Weights of a small GPT-style language model, trained from scratch on English Wikipedia: untied embeddings.
Each number is 128 + 32 x the weight over the matrix's rms, rounded and kept within 0 to 255. Layers, rows and columns count from 0.

# layer 9 MLP down (transposed), 1024x384, rms 0.042, rows 524-569, columns 96-143
[[114 152 155 120  84 114 143 124 120 133 139 168  92  90 100 106 119  65 214 214 128 152  84  80 143 127 126  70  98 116  90 118 119 124  95 185  99 160 131  79 148 112  98  83  84 100 149 154]
 [166 102  97 123 166 137 130 111 104 112 114 109 144  90 123 169 151 151 164  99 112 160 191  88 147 139  95 126 140 111 100 130 155  97 149 123 139 142 100 153  98 162 121 200 163 165 133 143]
 [142 161 101 180 134 121  71 130 157 166  72 117 136 128 129 106 150 127 161  76 151  89 101  90  58 136 115 201 157 150 154 198 106 155 141 155 127 171 141 106 128 106  57 102  92 144 148 159]
 [132 167 172 130  83 126 139 113 139 181 119 148 150 138 153 191 110 106 102 163 159  89 127 201 202  93 143 103 127 159  96 143 123  97 138 132  96 111 126 146 185  98  95 111  91 110 139  76]
 [130  66  74 129 121  69 230 128  78 128 149 183 185 122  75 131 140 140  57 152  94 138 136 142 189 186  95 130  53 138 137 164 127  98 166 119  98 162 101 108  96 136 120 147 119  87  92 194]
 [ 52 142 171 150  83 115  80 160 100 127 147 198 128 102 128 177 182 100 163 171  83 135 101 140 104 179  80 164 127  72 142 107 115 141 156 152 129 151  96  91 131 122 101 157  61 124 133 112]
 [125 114 114 153 114 147 146  80  92  73 130 144 181 145 184  97 111 117 182 139 130 134 129  98 133 135  98 110 100 160 110 128 110 142 170 149 166 175 147 125 138 107 248 127 115 136 147 135]
 [134 113  93 113  99  87  96 112 143 165 106 150  61 119  89 181 143 171  98  97 132 147 145 132 114 116 165 143 131 116 138 105  91 176  50 128  96 113 119 117 122 131 116 177 112 138 121 105]
 [124 115  73 157 178  92 140 148 115  78 127 113 148 151  94 135 108 143 195 112 164 143 149 103 168 149 115 130  71 168 133 157  74 148 210 156 108 124 120 144 186 181 175 116 131 165 159 160]
 [121 138 118 173 188 103 135  98  53  90 127 111 152 107 146 168 138  65 124 126 164 110 139 103  65 112 120 107 206 159 129 160 133 166  85 157 174 157 105 145 127  70 184  89 123  87 126 102]
 [ 41 163 170 165 103  79  82 135 111 137 155  46 124  88 127 190 131 163 126 170 139 170 167 136 157 145 115 125 195  65 164 150 109 139 135 120  98 131 106 118 183 173 125 149 157 121 125  98]
 [ 93  98 159 153 153  89 109  96 168  82 148 151 114 140  89 126 145 118 132 137 164  99 109 100 158 187  97 141 124 152  93 168  74 108 174 163 109 164 186 147 121 117 142 136 157 101 176 128]
 [ 96 124  98  61 105 139 151 200 151 113 152 140  76 176 171 123 121 188 120 119 141 208 131 131 141  85 144  87 125 127 137 169 138 128 114 146 131 179 136  98 148 120 129 124 104 113 115  94]
 [123 164 101  63 104 156  64 141 133 131 120 133 171  95 115 131 128 116 145 102 128  87 163 112  83 100 120 128 130 157  95 105 170 134 131 126 125 137 126  75  85  65 159 123 120 176 143 178]
 [132 110 165 208 152 125 126 132  52 172 165  95 180 120 143 122 121 137 119 168 149 125  97 109 120  84 129 143 215 133 179 168 122 172 174 115 126  98 119 138 137 102  87 120 148 137 161 184]
 [124 107 114 141  97  94 115 126 187  96 160 127 103 112  93 159  98 106 114  81 167 103 136 120 117 115 154 163 121  97 112 172 173  91 107 100 134 122  83 108 150 123  96  63 123 126 203 164]
 [166 100 134 107 174 143 120 158 123  85  74 125  77 146 186 162 123  74 117 178 153 137 119 103 143 117  82 160  91  90  96 144  90  94 137 116 150 114 146 111 137 152 127 159 144 180 132 114]
 [141 119  69 108  99 128 205 119 127 147 111  79 112 109 120 117 135 165 115  76 126 115 117  97 103 148 142 108 130 104 121 115 167 106 148 115 110 185 144  90  69 147 184 111 124 146 149 176]
 [198  73 192  90 125 143 125 132 150 143 105 166 137 103 152 128 101 108 156 128 122  77 129 164 180  68 115 107 171 156 129 128 131 154 125  97 119 135 131 140 120  94 125  84 150 153 133  78]
 [ 65  89 149 166 179  70  81 109 106 124 121  95 140 122  70 174 105 166  64 135 148 115 117 128  96  87 113 107 153 175 177 144  81 124 133 131 148 112 143  98  79 127 105  93 122 142 138 109]
 [102 171 130 167  76 111 177 117 163 112 109 127 150  99 139  56 147 200 164 156  77 168 120 147 149 141 137 133 137 125 115 164 104 160 122 107  84  90 131 101 108 108  74 126  55 116 120  76]
 [134 164  34 171 145 122 148 141  89 106 157  96  86 129 175 124 108 149 105 124 117 111 118 127 113 184 119  99 145 125 113 135 119 109 124  97 154 143 147 120 133 162 195 119 127  92 102 168]
 [142 157 148  64 134 132  50 113 158 134 153 129 179 151 128 158 102  92 147 135  76 105  93  88 140  98 148 165 156  76 129 171 135 178 141 116 122 133  98 139  94 152 143  91 100 145 130 149]
 [196 131  93 153 130 171 119  99 108 183 122 188 121 145 175 157 107 151 107 137 105 122 133 147 123 171 104 139 110 110 149 130 185  65 165 145 113 121 135 170 108 110 192 113  89 132  93  87]
 [ 69 134  75 129  85 183 164 165 131 149 136 153 141 122 145  99 169 177 109 161 103 142 156 120 119 118 110  74  66 154 111 104 162  88 152 206 185 102 131 135 142 127 104 159  74 111 147 139]
 [105  77 101 144  72 102  89 178 173 114 165 112 146 138 165 116 112 141 181 104 169 154 100 103 152 153 124  81 129  65  93 120 165 127  82 108  98  95 136 130 124 167 180 149 125 113  77  94]
 [ 85  95 130 145 142 106 126 128 137 131  89 107  94 108  89 174  97 210 135  88 146 174 110 105 103 158 121 137  93 102 113 162 140 202 137 119 106 123 136 125  77  73 153 117 148 131  79 117]
 [148 169 172 173 182 136 118 130 149 178 130  60 135 117 112 135 102 123 102 134 146 107 153  92 151 209 132 161 104 123 119  81 156 130 154 125 102  97 132 112   2 139 155 140 189 169 141 107]
 [126 102 103 134 108 138 151 112 146 106 111 139 132 191 102  89 161  88 144 160 125 160 168 158 146 204  80 158 127 132 113 117 103 133 138 117  62  98 161 118 139  96  86  95 127 173 112 116]
 [178 101 138 125 158 116 151 104 116 140  72 140 177 127 140 112 104 139  87 107 138 123 119 145 175 154 144  50 133  99 175 109  30 123 160 120 132 149 149 145 116 105 121 103 113 154  77 101]
 [183 129  90 133 112 154 177  61 210 185 156 114 135 120  62 132 115  76 154 148  61  69 153 156 124 110 153  76 117 161 125 130  94 163  60  39 168 101 113 139 139 122  89 107  76 147 154 119]
 [158 158 206 131 183 138  89 114 146 157 201  64 125  62 117 124 161 176 175 116  85 132 136 157 147  52 141 132 156  57  71 179 141 152  94 151 124 112  94 135 141  72  82 107 105 150 144 129]
 [109 150 174 108  92 121 152 103 115 118 127 153 119 127  90 137 118 150 117 132 163 117 161 221 176  71 146 128 107 174  91 127 154 199 111 105 151 163 140 130 170 122 175 103 144 152 152 119]
 [126 143 142 127  99 171 163  92 115 127  99 126 206  75 113 168 149 116 189 108 123 125 122 124  86 127 178  80 151 136 167 156 115 144 120 131 143 130 101  82 134 134  85 193 146 127 114 109]
 [114 179 157 200  79  95 169 103 171 163 130  78  78 157 189 127 109  86 124 169  95  92 135 120 113 147 191 101  85 159 153 107  81 137 161  93 142 133 154 159 133  76  98 172 135 156 122  60]
 [ 96 131 161 121 116 117 144 130 123 183 154 175 149  53 140 136 104 138 158 113 128  86  83 166 182 146  89  92 141 111 157  93 134 137 148  98  84  98 161 168 125  65 140  97  97 204 121 136]
 [128 128 146 138 140 116 110  75 108 135 129 133 160  98  78  27 180 129 132 118 181 138  99 143 144 136 109 135 101 128 136 165 127 110 127 154 162  85 144 119 128 127  82 109 141 163 147 146]
 [ 84 139  97 117 148 122 101 172 140  77 110 144 136 136 141 150 232 153 177 110 136  96  97 146 205 162 143 154 124 169 142 115 166 135 125 148 130 156 120  96 110 120 123  91 125 158 125  93]
 [ 55 135 140  82 138 103 135  59 150 182  96 185 159 131  90 136 152 167 132 167 141  96 145 133 207 154 125 114 144 146 125 158 104  58 120 126 139 176 114 178 143 101 114 111  82 149 124 138]
 [ 72 167 154  97  93  91 114 127 139  70 130 104 195 133 128 120 142 127 143 146 136 137 149 104 154 166 152  93 125 116  71 120 159  96  96 111 152  15 162 119 127 163 130 167  88 142  81 147]
 [102  96 126  93 131 159 113 108  80 164  80 155 214  94 111 156 151 119 114 154 114 103  68 117 155 132  55  85 120 121 132  96 158  94 109 141  95  89 108 133 133  92  85 119  90 136 178 165]
 [116 160  90 108  87 105 119 160 170 173 169 161 102 168 107 111 196 109 130 135 105 119 165  81 109  93 230 140 135  91 132 136 116 114  85 127 183 123 116  65 146 128 123  96 115 147 166  97]
 [133 105 127 175 166  76  94 117 152 186 122 132 135 112 119 144 139  97 102 131 131 146 109 167 137 131 172 133 162 139 102 141 156 106 117  70 153  99 128 117 138 120 149  97 143 177 128 152]
 [202 148 118 145 136 102 191  91 114 130 108  71 156 101 151 116 105 147 158  82 169 131 101 113 130 133 100 118  76 147 101 160 143 109 145 143  88 128 177 121 103 135 151 162 127  97 129 117]
 [147 108 187 105 135 200 134 114  95  95 132 153 156 163 138  54 106 133 135 158  89 150 136 131 111 113 120 128 160  92 110 129 156  96 178 174 137 155 133 124 146 156  83 211 101 159 138 100]
 [ 11 133 151 139  95 146 114  95 133  46 148 167 103  93 137 115  99  65 109 192 187 107 162 116 177  90 137 136 127 138  92 119 146 141  59 133 138 153  97 198 171 142  84 140  89 147 142 128]]
# layer 9 MLP gate, 1024x384, rms 0.0484, rows 525-570, columns 96-143
[[144 142  82 184 131 152 101  99  93 100 117 138  97 139 100 185 122 111 152 141 155  68 171 129  84  98 140 160 130  94 113 163 109 145  79 102 172 143 102 118 145 134 104  93 165 106 120 148]
 [138 179 159 131 131 166 111 119 174  63 125  88 134 142  74  90 107 148 163 136 144 156 157 108 124 139 105 122 177 130  97 109 101 130  83 153 137  83 130 160 154 114 173 166 118 104  69 103]
 [ 96 200 102 141 102 134 116 128  88 116 139 135 131  87 116 162 130  89 166 101 159 163 195 136 143  75 151 117 122 167 141 114 122 135 127 138 138 154  78 112 141 164 126 157  99 140 130 176]
 [120 148 147  97 131 101 177 120 119  90 164 173 187 158 122  84 150 147 116 139 134 137 158  81 186 132 151  76 101 105 154 137 197  96 131 101 134  37 166  44 158 147 136 103 149 141 166 124]
 [101 134 178 167  71 115 161 137 164 184 120 165 120  94 110 177 171 173 120 170 166  68  71 166 119 190  63 137  89  77 199  73 141 201 156 142 193  89  84 128 129 125 154 144 114 129 116  64]
 [139 149  63 125 185 110 128 139  92 104 179 123 145 116 158 118 156 153 162 143 160  69 135 154 107 156 145 132  81 151 176 149 100 183 166  94 149  63 112 184 124 108 130 110 182 128 180 139]
 [125 161  86 126 121  91 118  94 123  91 156 173 109 106  81 135 136 139 149  79 146 170 161 167 116 116 107  44 108 145 108 131  96 166 157 166 168  96 193 114  60 187 160 128 106  74 103 122]
 [142 111 135 154 144  87 134 103 110 135 112 139 149 160 125 163  78 111 143 133 152 135  91 106 163  78 116  95  80 137  95 146 132 119 129 114 177  93 127 183 162 174 149  92 138 129 107  95]
 [ 86  64 111 120 135  91 185 111 131 106 105 132 157 142 179 103 152 134 132 139 147 114 136 125 150 141 143 154  50 201 106 125 142 107  89 160 153 148 132 100 134 160 137 135 117  46 130 112]
 [110 112 151 142 128 152 156 131 122 114 105 130 112 132 148 149  99 104 164  97  72 174 132  83 113 151 135 115  71 160 117 140 130 148  85 148 162 104  79  89 115  62 161 111 166 110 137 165]
 [136 194 142 154  99 139 160 108  82  63 159 155 144 184 144 160  93 156 122  80 138 133 141 175 117 127 143 106 124 112 162  87 125 129 132 128 168 145 132  85 186 101  68  87 150  92 115 155]
 [134 127 120 129 181 121 115 128 104 121 163 160 103 153 151 101 120 166 154 140 146  99  88 175 126 138 101  82 120 149 135 106 156 138 114 158  60  52 143 127 149 128 116 147 126  87  48 124]
 [147 112 113 133 102 140 179 127 183 117 114 122  53 129 138 172 153  79  63 151 138 108 127 140  91 127 158 108 111 143 101 217 167 162 105 101 101  94 133 118 155 133 136 115  86 200 156 156]
 [105 122 119 160 155 135 109  89 132 136 118 134 129 144 153 149  97  98  93 105  60 130 175 135 120 181  97  97 128 129 114  80 106 124 111 137 159  93 169 173 163 133  92 151 105 121 146 116]
 [164 146 129 132 147 105 129 150 161  78 132  96 123 108 171 138 169  76 163  60 112  99 137 126  94 172 104 126 120 145 127  99 113 179  91 161 112 174  95 121 162  87  94 130 139  90 168 146]
 [185 166 141 187 174 116  96 151 157 114 115 148 137 124 160 108 165 125 128 124 137 108 114 111 105 200  92  69 160 132 105 143 121 126  95 163 125 145 124 123 181 108 141 153  58 152 140  75]
 [ 97 153 159 104 140 136 156 105 113 122  89  72 123 130  89 150 129 147 112 140 122 118 105 177 115 129 133  98 143 186 149  73 118 120 109 103 155 160 109 119 102 171 169 139 131 136 117 165]
 [125 158 153 109 187 150 109 175 150 126  81 102 150 143 103  77 145 157  91 114 107 105  77 133 117 118  89 101 122 145 105 111  60 143 106 189 101 164 130 113  73 138 102 141 138 158 114 125]
 [101  88 124 187 138 106 155 113 136 126  87  62 106 149  97 145 132 108  86 102 112 111  79  94 117 139 179  78  94 142 151 151 107 181  98 126 120 164 130 121 172 137 128  66 137 159 102  95]
 [132 142 206 157 134 156 151 131  87 105  92 116  83  87 160 148 194 117 136 171 147 131 133 156 115 103 133 115 136 128 155 126 142 180 172 103 190 162 143 115 132 133 112 167 153  97 127 125]
 [102 131 100 158  58  93 184 149 149 131  90 118 167 142 129 167 129 113 122 115 118 155 139 120 109 144 144  91 176 116 112 118 180 163  88  99 150 113 183 132 163  90 120  78 145 150  72 117]
 [138 151 147 145  92 132  75 166 101 115 159 152  98 131 248 177 116 150 148 151 123  72 187  87 109 155 165 113  50 157  84 160 158 128 106 142  94 106 144 140 119 179 115 124 115  99 100 106]
 [134 180  82  85  94 125 142 103 111 154 116 140 106 102 148  93 131 113 144 121  95 118 155 163  73 180 169 131 158  93  91 116 143  96 139 153 121 130 167 132 119 110  77 123 169  88 206 115]
 [157 164 152 117 129 155 122 132 148 118 166 184  81  92 130  85 181 136 168 101  99 116 143 152 174 121 132 123 126 126 138 102 179 150  99 142 188  97 148 129 134  98 148 153  87 133  68 156]
 [116 168 124  82 143  62 143 137  90  90 116 145 152 139 104 143  98 100 144 149 110  89 161 176  84 143 133 170 110 152 124 151 106 111  97 138 120 171 133  95 103 158 121 149 143 152 146 105]
 [112 103 154 131 109  68 153 124  91 123 136  94 106 114 123 138 123 156 167 171  65 189 176 144  86 127 121 122 140 173 106 147 124 132 116 129 136  84 173 144 167 172 132  82 117 113 111 139]
 [108 170 156 120 162 188 104  84 153 123 102  78  83 160 115 147  91 179 122 124 158 113 140 157 102 170 169 152 200 171 173  75 104 177 167 140 127 116 130 170  67 124 119 120 110 121 135 116]
 [132  96 147 109  90 164 167 177 194 143  69  77 134 139 189  76 101 126 159 147 121 158  79 103 140 122 107 106 131  99  62 123  89 161  96 156  22 182 113 144 160 139  72 107 125  99 151 152]
 [129 113 184 137 124 139 144  93 126 102  78  94 142  90 121 140 169 143 138 103  68 179 133 167 143 134 140 186 141 145 164 107 122  96 158  72  87  94 118 122  90  77 147 132 166 144 191 138]
 [122 128 141 134 104 132 186 118 209 156 152  84 134 129 143  81 182 110 151 140 155  84 169 169 121 126  95 139  45 151 111 141 144 190 139 129 146 154  81  99 112 146 147 128 149 138 121 174]
 [162 119 167 119 131  87 117  78 118 106 119 147 101 118 172  92 129 126 127 135 130 164 128 162 125 119 122 132 189 117  97 168 148 132  96 165 137 105 147 125  99 100  76 113 128  77 101 125]
 [115 142 146  92 161 148 123 144 102 101  73 135 110 154 165  68 130 101 138 124  88 117 146 108 108 156 134 139  92 123 153 109 114  88 119 144 149 156 110 144 156 120 148 133 127 157 168 120]
 [118 151  94 108 151 128 123 153 127 138 118 141 129 145 134 106 168 123 123 149 125 105 174 115 158 145 154 169 102 135 115 117  81 134 123 164 136 123 196 164 162 134 169 192 104 137 131 108]
 [115 147 106 159 134  90  97 172 127 128 121 216 168 112 169 136 121 117  88 117 158 140 130 202 168 143 109 174 115 146 100 122 183 168 101 191 148 173 129 166 174 152 129 131 108 111 115 119]
 [141 123 166 181 103  98 165 157 228  72  87 145  63 103 156 133 141 172 180 180 102  79 146 158 154  88 117 132 125  61 171 119 126 103 163 147 141 179 119 145 119 143 102  82  95 175 144 156]
 [ 79 189 170 111  96 160 115 155 113 134 142 120 117 176 120 155  82 119 144 155  73 120 123 165 172 191 128 148  92 131 149 127 123  67 105 100 171 182 125 101 145 150 112 103  89 122 148 127]
 [118 155 166 113 190 151 133 143 116 145 163 123 135 115 100 147 129 102  91 128 112  64 156 137  61 112  84 115 121 127 109 104  90 128 163 147 167 156  77  96  89 115 157 120  88 114  73 121]
 [168 161  97 113  94  82 113 118 134 125  66 126 118 125 130 151 113 143 164 129 157 150 196 187 114 131 102 151 151 134  89 113  80 134 148  88 112  59 139 129 231 145  88 136 150 164 151  75]
 [173 205 101 129 136 150 116 124 118  84 143 125  92 161 167  70  89 143 163 113 128 156 115 102 140 115 151  11 199 164 101 118 169  70  63  85 102 150 175 125 174  91 151 125 132 106 113 127]
 [125 167 100 175  89 128  74 106 138 111 112 134 120  87 134 112 152 148 100  92 113 104 166 111 119 119 118 143 130  99 115 108 106 127 189 147  93 106 142 152 149 160 136 137 137  76  60 112]
 [117 164 116 140  86 119 123 155 141 137 166 151 126 158 149  47 132  98 150 153  60  98 156 132 122 116 132 128 154 105 143 128 100 106 140 131 131  35 162 104 193  70  83 170  77  80 118 150]
 [117 177  96 164 156 128 109 105 195 173 125 124 118 175 112 140 145 121 148 124 134 120 117 139 103 157  92  92 130 109 102 205 131 138 156 161 106 127 168 111 160 181 139 135 188 109 122 166]
 [ 84 136 109  96  91 108 110 161 135 125 142 156 106 115 159  77 120 130 187 162 140 114 152  97  70 168 144 118 101 119 131  94 108 120 106  94 120 146 138 159 159 151 134  84 131 123 102  92]
 [158 123 185 100 143 126 180 161 131 106 142 106 152 112 152 135  83 158 168 133  87  70 131 125 154 121  86 126 177 179 139  87 184 138 175 107 140 124  62 112 153 142 147 118  80 143 107 123]
 [ 45 160 122 148  98 111 111 111 140 171  75 177 141 133 149 129 124 118 117 156 192 150 109 147 137 100 154  86 141 116  73 175 157 149  67 140 142  99 128 150 148  93 107 156  66 152  98 112]
 [119 181 137 165  90 181  60 100 119 169 107 144 104 110 141 142 158 138 123 136 138 110 110 185 105 192  72 115 147 153 113 131 110 146 111  71 142 113 155 179 178 136 102  93 154  75 161 108]]
# layer 9 MLP up, 1024x384, rms 0.0472, rows 525-570, columns 96-143
[[138 112  92 156 109 138  79 166 118 132 120  67 121  84 109 138  97  98 113  86 109 147 102 146 143 129  87  96 168  50 136 160 104 142 169 153  99 122 120 104 163 145  95 103  57 100  88 121]
 [185  87 103 111 127 146  79 141  76 149 148 137 114 139  90 108 148 137 123 136  59 138  82  67 162 172 122 132 119 146 141 107 106  86 139 109 145  80 144 131 121  71 223 161 104 132 112 103]
 [137 149 189 100 161 141 128 113  87 129 136  60 136 115 117 143  96 116  48 145 129 112 181 106  86  97 184 165  58 110 121 148 148 174 136  99 152 103 150 112 108 134 151 115 144 142 131 123]
 [181 100 108 124  97  64 162 135 126 140 107 132 145 176 163 143 141 118  77 140 119 149 121  94 125 137 137 171 143  93 117 145 117 123 110  91  83 165 147  87 110 141  98 124 148 142 103 134]
 [100 145 135  88 158  69 124 191 153 134 132 120  73 196 126  81 130  99 114 147  74 129 174 111 104  62 135  83 173 125 122 127 138  79 101 148 118  87 142 136 100 113 155  71 188 171 130 173]
 [152 107 134 177 146 103 108 114  98 120  89 175  98 124  77 130 182 116  94  98 140 132 106 195  90 131 148 185  85  94 130 145 152 111 180 102 145 166 102 134 161 164 119 152 120 161 131 128]
 [154 150 110 117 122 148 136  97 103 154 105 145 111 135 140  97 197 116 134 126 105 158 128 137 126  98  53 147 127 141 146 190 135 143 147 126 107 107 124 129 157 105 143 231 134  84 157 138]
 [ 99 103 154 146 176 117 137 121 136 167 169  66 141 143 100  89 146 190 159 132  98 155 129 141 127 178 106 133 140 154 127 162  74 142 171 140  84 175 124  62 176 159 122  90 172 121 120 112]
 [157 134 143 182 168 142 121 164 156  80 109  33  90 175 197 154 135 108 152 151 132 109 168 115 153 131 160  87 127 139 108 159  88 150 108 152 180 119 136  89 163  86 103  97 108  65 143 158]
 [141 126 102 160 160 151 190  79 178  93 207 131 165 132 126 153 168 110 178 133 154 123  80  54  59 117  89 130  68 166 146 142 109  60 160 146 108 149 147 119 111 168 150 122 100 157 150 126]
 [117  93 138 112 170 148  76 131  87  94 160 186 112 215  94 160 152 151  85 100 129 184 145 107 173 188 118 154 120 141 111 104  98 141 106 123 120 181 194 153  85 165 116 123 103 139 157 104]
 [143 147 172  91  91 150 146 144 172 120 109 172 147 165 139 106  98 116 134 165 148 136 147 106  99 138 177 128  57 130  81 152  69 150 138 130 180 164 129 131 161 118 132 109 158 138 102 117]
 [153 161 116  80 125 112 100 117 118 145 143  92 215 113 115  85 136 118 182 113 155 111  95  74 108 140 178  81 102 136  74 125 131 137  93  96 195 136 152 126  96 150 145 141  58  82 149 123]
 [144 152  60 150 110 143  78 149 113 131  80 138  92 123 125 142 132 126 165 137 107 124 128  90 145 129 143 145 106 146  94 154 100 142 193 145  91  78 127 133 121 110  83 129 126 113 122 169]
 [118 147 141 124  63 124 127 118 124 102  80 139 150  83 159 119 120 152 118 104 179 167 117 126 157 136 125 149 129  91 105 109 176 185 147  91  68 134 131  93 172  92 160 145 114 171 130 189]
 [197  73 135  92 111  65  82 154 121  88 140  84 166 163 146 149 125 104 102 184 140 151 152  98 143 124 140 104 107 112  60 100 162 109 137  62 173 106  84 118 100  94 166 158 165 101 167 111]
 [123 157  91 134 141 116  97  80 187  96 144 103 188 147 149 104  82 133 124 114 166 145 145 148  79  72 170  81 102  94 127 145 162 184 167 127 158 110  82 165 142 148 133 211  87 128 109 148]
 [112 164 134  83 118 114 116 145 149  82 164 158 149 134 106  86 110 159  90 140  86 158 160 119 148 159 136  93 119  76 156 158 156  81 135 164 113 121 164 161  79 154  78 113 156 164 155 120]
 [147 102 147  88 149  66 194 139  89 114 130 151 154 138  75  98 141 134 140 147 158  93 156 110  87  96 122 129 150 165 150 169 153 119 192 109 185 156  95 162  94 135 150  44 139 174 109 111]
 [121  88 120 173 158  90 163 130 125 178  86 108 112 142 153  93 131 121 141  86  82 203 119 132 149  61  97 120 133 111 136  79 169 136 102  95 160 130 176 144 125 100 170  95 108 159 105 127]
 [134  96 105  68 163 142  99  84  59 118 141 125 109 152 164 144 145 175 173 107 141  94  77  87  94 114  80 103 128 124 119 109 129  96 136 100 147 157 164  92  87 106 106 146 157 102 111  59]
 [128 172 135 129 162 131  45 125  93 138  93 118  84 155 164 198 138 148  93 127 104  90 172 107 119  97 118  97 140 116 169 178 128 141 172 134 131 107 127  94 113 106 132 145 128 152  91 127]
 [105  79 147 145  65 171  89  96 171  86 141 153  97 139 171 108  79 210  99 113  90 124 135 185 160 179 109 162 162 127 139 148 109 169 137 161 170 144 128 119 180 131 132 102 127 145  92 143]
 [ 84 142 122 186 118 141 145 138 135 166 104 110 118 145 103 135 127 155 130 174 122 138 140 156 106 132 143 117 100 134 141 146 159 104 115 152 119 125 160 121 123 137 107 157 136 110 174 143]
 [ 97  71 103  66 145 141 135  97 139 185 136 103 104 121 118 101 118 122  85 156 134 137  72 177 163 154 160 115 134 158 144 100  84 132 185  97 130 149 140 122 148  98 125 161 124 143 166 137]
 [105  86 103 114 135  99 111  98 138 136 137 114 153 102  68 133 134 150 165 126 113 114  97  79  96  95 163 167  85 205 131 172 153  87 114 136 131 139 158 155  99 210 138 164 123 102 118 140]
 [ 66 156 102 106  97 105 139 126 146 149 170  92 149 129 139 160 129 104 181 141 168 151 170 110 124  92 119 163 162 112 159 107 147 132 119 180 116 169  83  97 154 114 122  95 129  91 110 167]
 [144  96 164 117 119 150 161 138 166 100  76 168 156 118 113 152 130 112 161  91 182 136  95 160 111 101 148 185  89 115  81 162 103 122 107 133  89 177 130  92 177 140 146 120 112 138 125 145]
 [ 52 122 198 169 142 163 152 137 175 139  96 145  95 104 110 121 131 153 122 103 153  97 125 206 162 103 151 111  73 133 140 181  61 164 108 167 152 132 126 106 124  94  90 152 142 127 116 146]
 [173 145  91 121 114 168 123 109 110 126 163 163 144  88  92 137  97 144  86  86 126 134 185 151  49 160  80  94  91  85  64 159  79 155 116 100 154 101 155 169 125  96 142 144 200 136 122 165]
 [141 121 173 159 120  75  98  94 135 155  95 137 191 146  89  90 138 139 106  91 116 189 101 144  87  84 153 113 162 188 112 172 127  48 174 118  62  99 116 100 144 106 147 116 109  81 119  87]
 [ 81 136 113 148  93 179 134 137 173 104 154 156 120 103 181 134  88 128 139 137 170 116 182 133 136 102 212  99 154 120  82 120 171 163  98 173 157 176 108 152 103 121 134 117  97  93 106 161]
 [103 114 175 141 164  60 112 147 163 172 144 160  96  75 180 116 127 130 108 138 107 164  95 131 130 191 126 115 162 139 138  82 114 122 149 171 136 144 172 153  85 145 113  87 138 138 122 100]
 [133  73 155 143 121 108 123 137 175 148 126 132 110  89 176 117  94 125 175 128  98 120 141 167 138 182 117  94 141  53 140 132  87  97 117 135 185 105 153 174 132 111  87 100 106  82 137 118]
 [146 102 101 102 126 133 120  77 147 149 136  99 115 144  73 158 114 102 144 154 128 138  66 126  64 114 151 150 132 104 152 166 104 100  92 167 183 206 112 127 131 154 153 142 108 128 127 109]
 [ 74 115 133 146 161 106 141 147 110 153 121  85 115  72 158  92  94 144 114  85 115 158 103  80 144 119 124 155 198  71  91 111 151  73  85  63 137 103 172 134 161 123  61 109  96 130  54 108]
 [152  87  90 130 117 114 128  77 110 153 192 112 133 118 155 110 128 118 168  86 121  55 114 189 123 135 161 116 146 144 105 118 144 108  57 109 134 183 124 173 100 116 123  92 136 118 141  75]
 [111 141 168 101 165 159  77 130 112 212 117 149 114 124 133 150  84  94  76 108 110  90 116  95 106 191 164 115 138 178 139 115 131 112 147 157  97 142 175 141 141 155 145  77 108 122 156  99]
 [134  62 173 157 146 157 143 153 120 142 127 136 156 140 139 159 165 130  72 130 101 116 168 163 103 129 177 167  58 110  61  91 109 132 116 119 135  91 172 141 116 149 142  90 112 155 123  97]
 [130  95 118 112 157 154 117 102 132 127 132 169  99 123 142 135 169 116 105 118  93 104  30 180 109 123  79  98 159 117  96  92 141 134  82  75 138  87  87 103 118 127 123 127  78 134  86 158]
 [ 84 125 125 137 192 164 138 166  56  88  69 172 171 113 115 188 150 121 162 126 201 149 112 151 133 194 116 109  76 155 121 152 128 161 105 117 112 112 134 156 134 120 136 118 142 164  60 105]
 [170 131 161 171 117 126  97 105  88 181  73  69 163 120 114 134 175  89 159 137 131 152 131  77 140 136 164  92  66 179 120  82 121  85 183 158 146 110 116 161  91 163 115 162 112  95 154 174]
 [ 67 108  95 179 149 156 131 166 162 133  99 133  88 132  84 174 117  91  55 105  86 107 120 177 132 106 155 142 168 129 125 130  91 132  80  72 172  77  99 136 165 116 108 137 157 120 132  99]
 [197 127 116  92 123 136 145 155 141 102  95  84 141 128 168 121  98 131 124 127 173  88 101 159 185 134 167 100  79 153 153 157  92 182 186 149 145 137 115 128 103  94 136 106 105 107  71 120]
 [ 88 182  92 159  73 151 177  65 149  78 139 116 168 162 143 132 130 126  93 115 118 139 159 104 159 159 113 172 101 137 127 174 143 142 132 115  92  87 123 174 106 132 174  96  93 114 125 156]
 [185 142 159 134 170 162 164  97 156 157 107 142 140 131 134  79 126 153 138  83 168 165 178  93 138 135 163 120 127 216 206 114 185 145 110 100 144 153 102 147 148 157 141  66 116 180 163 127]]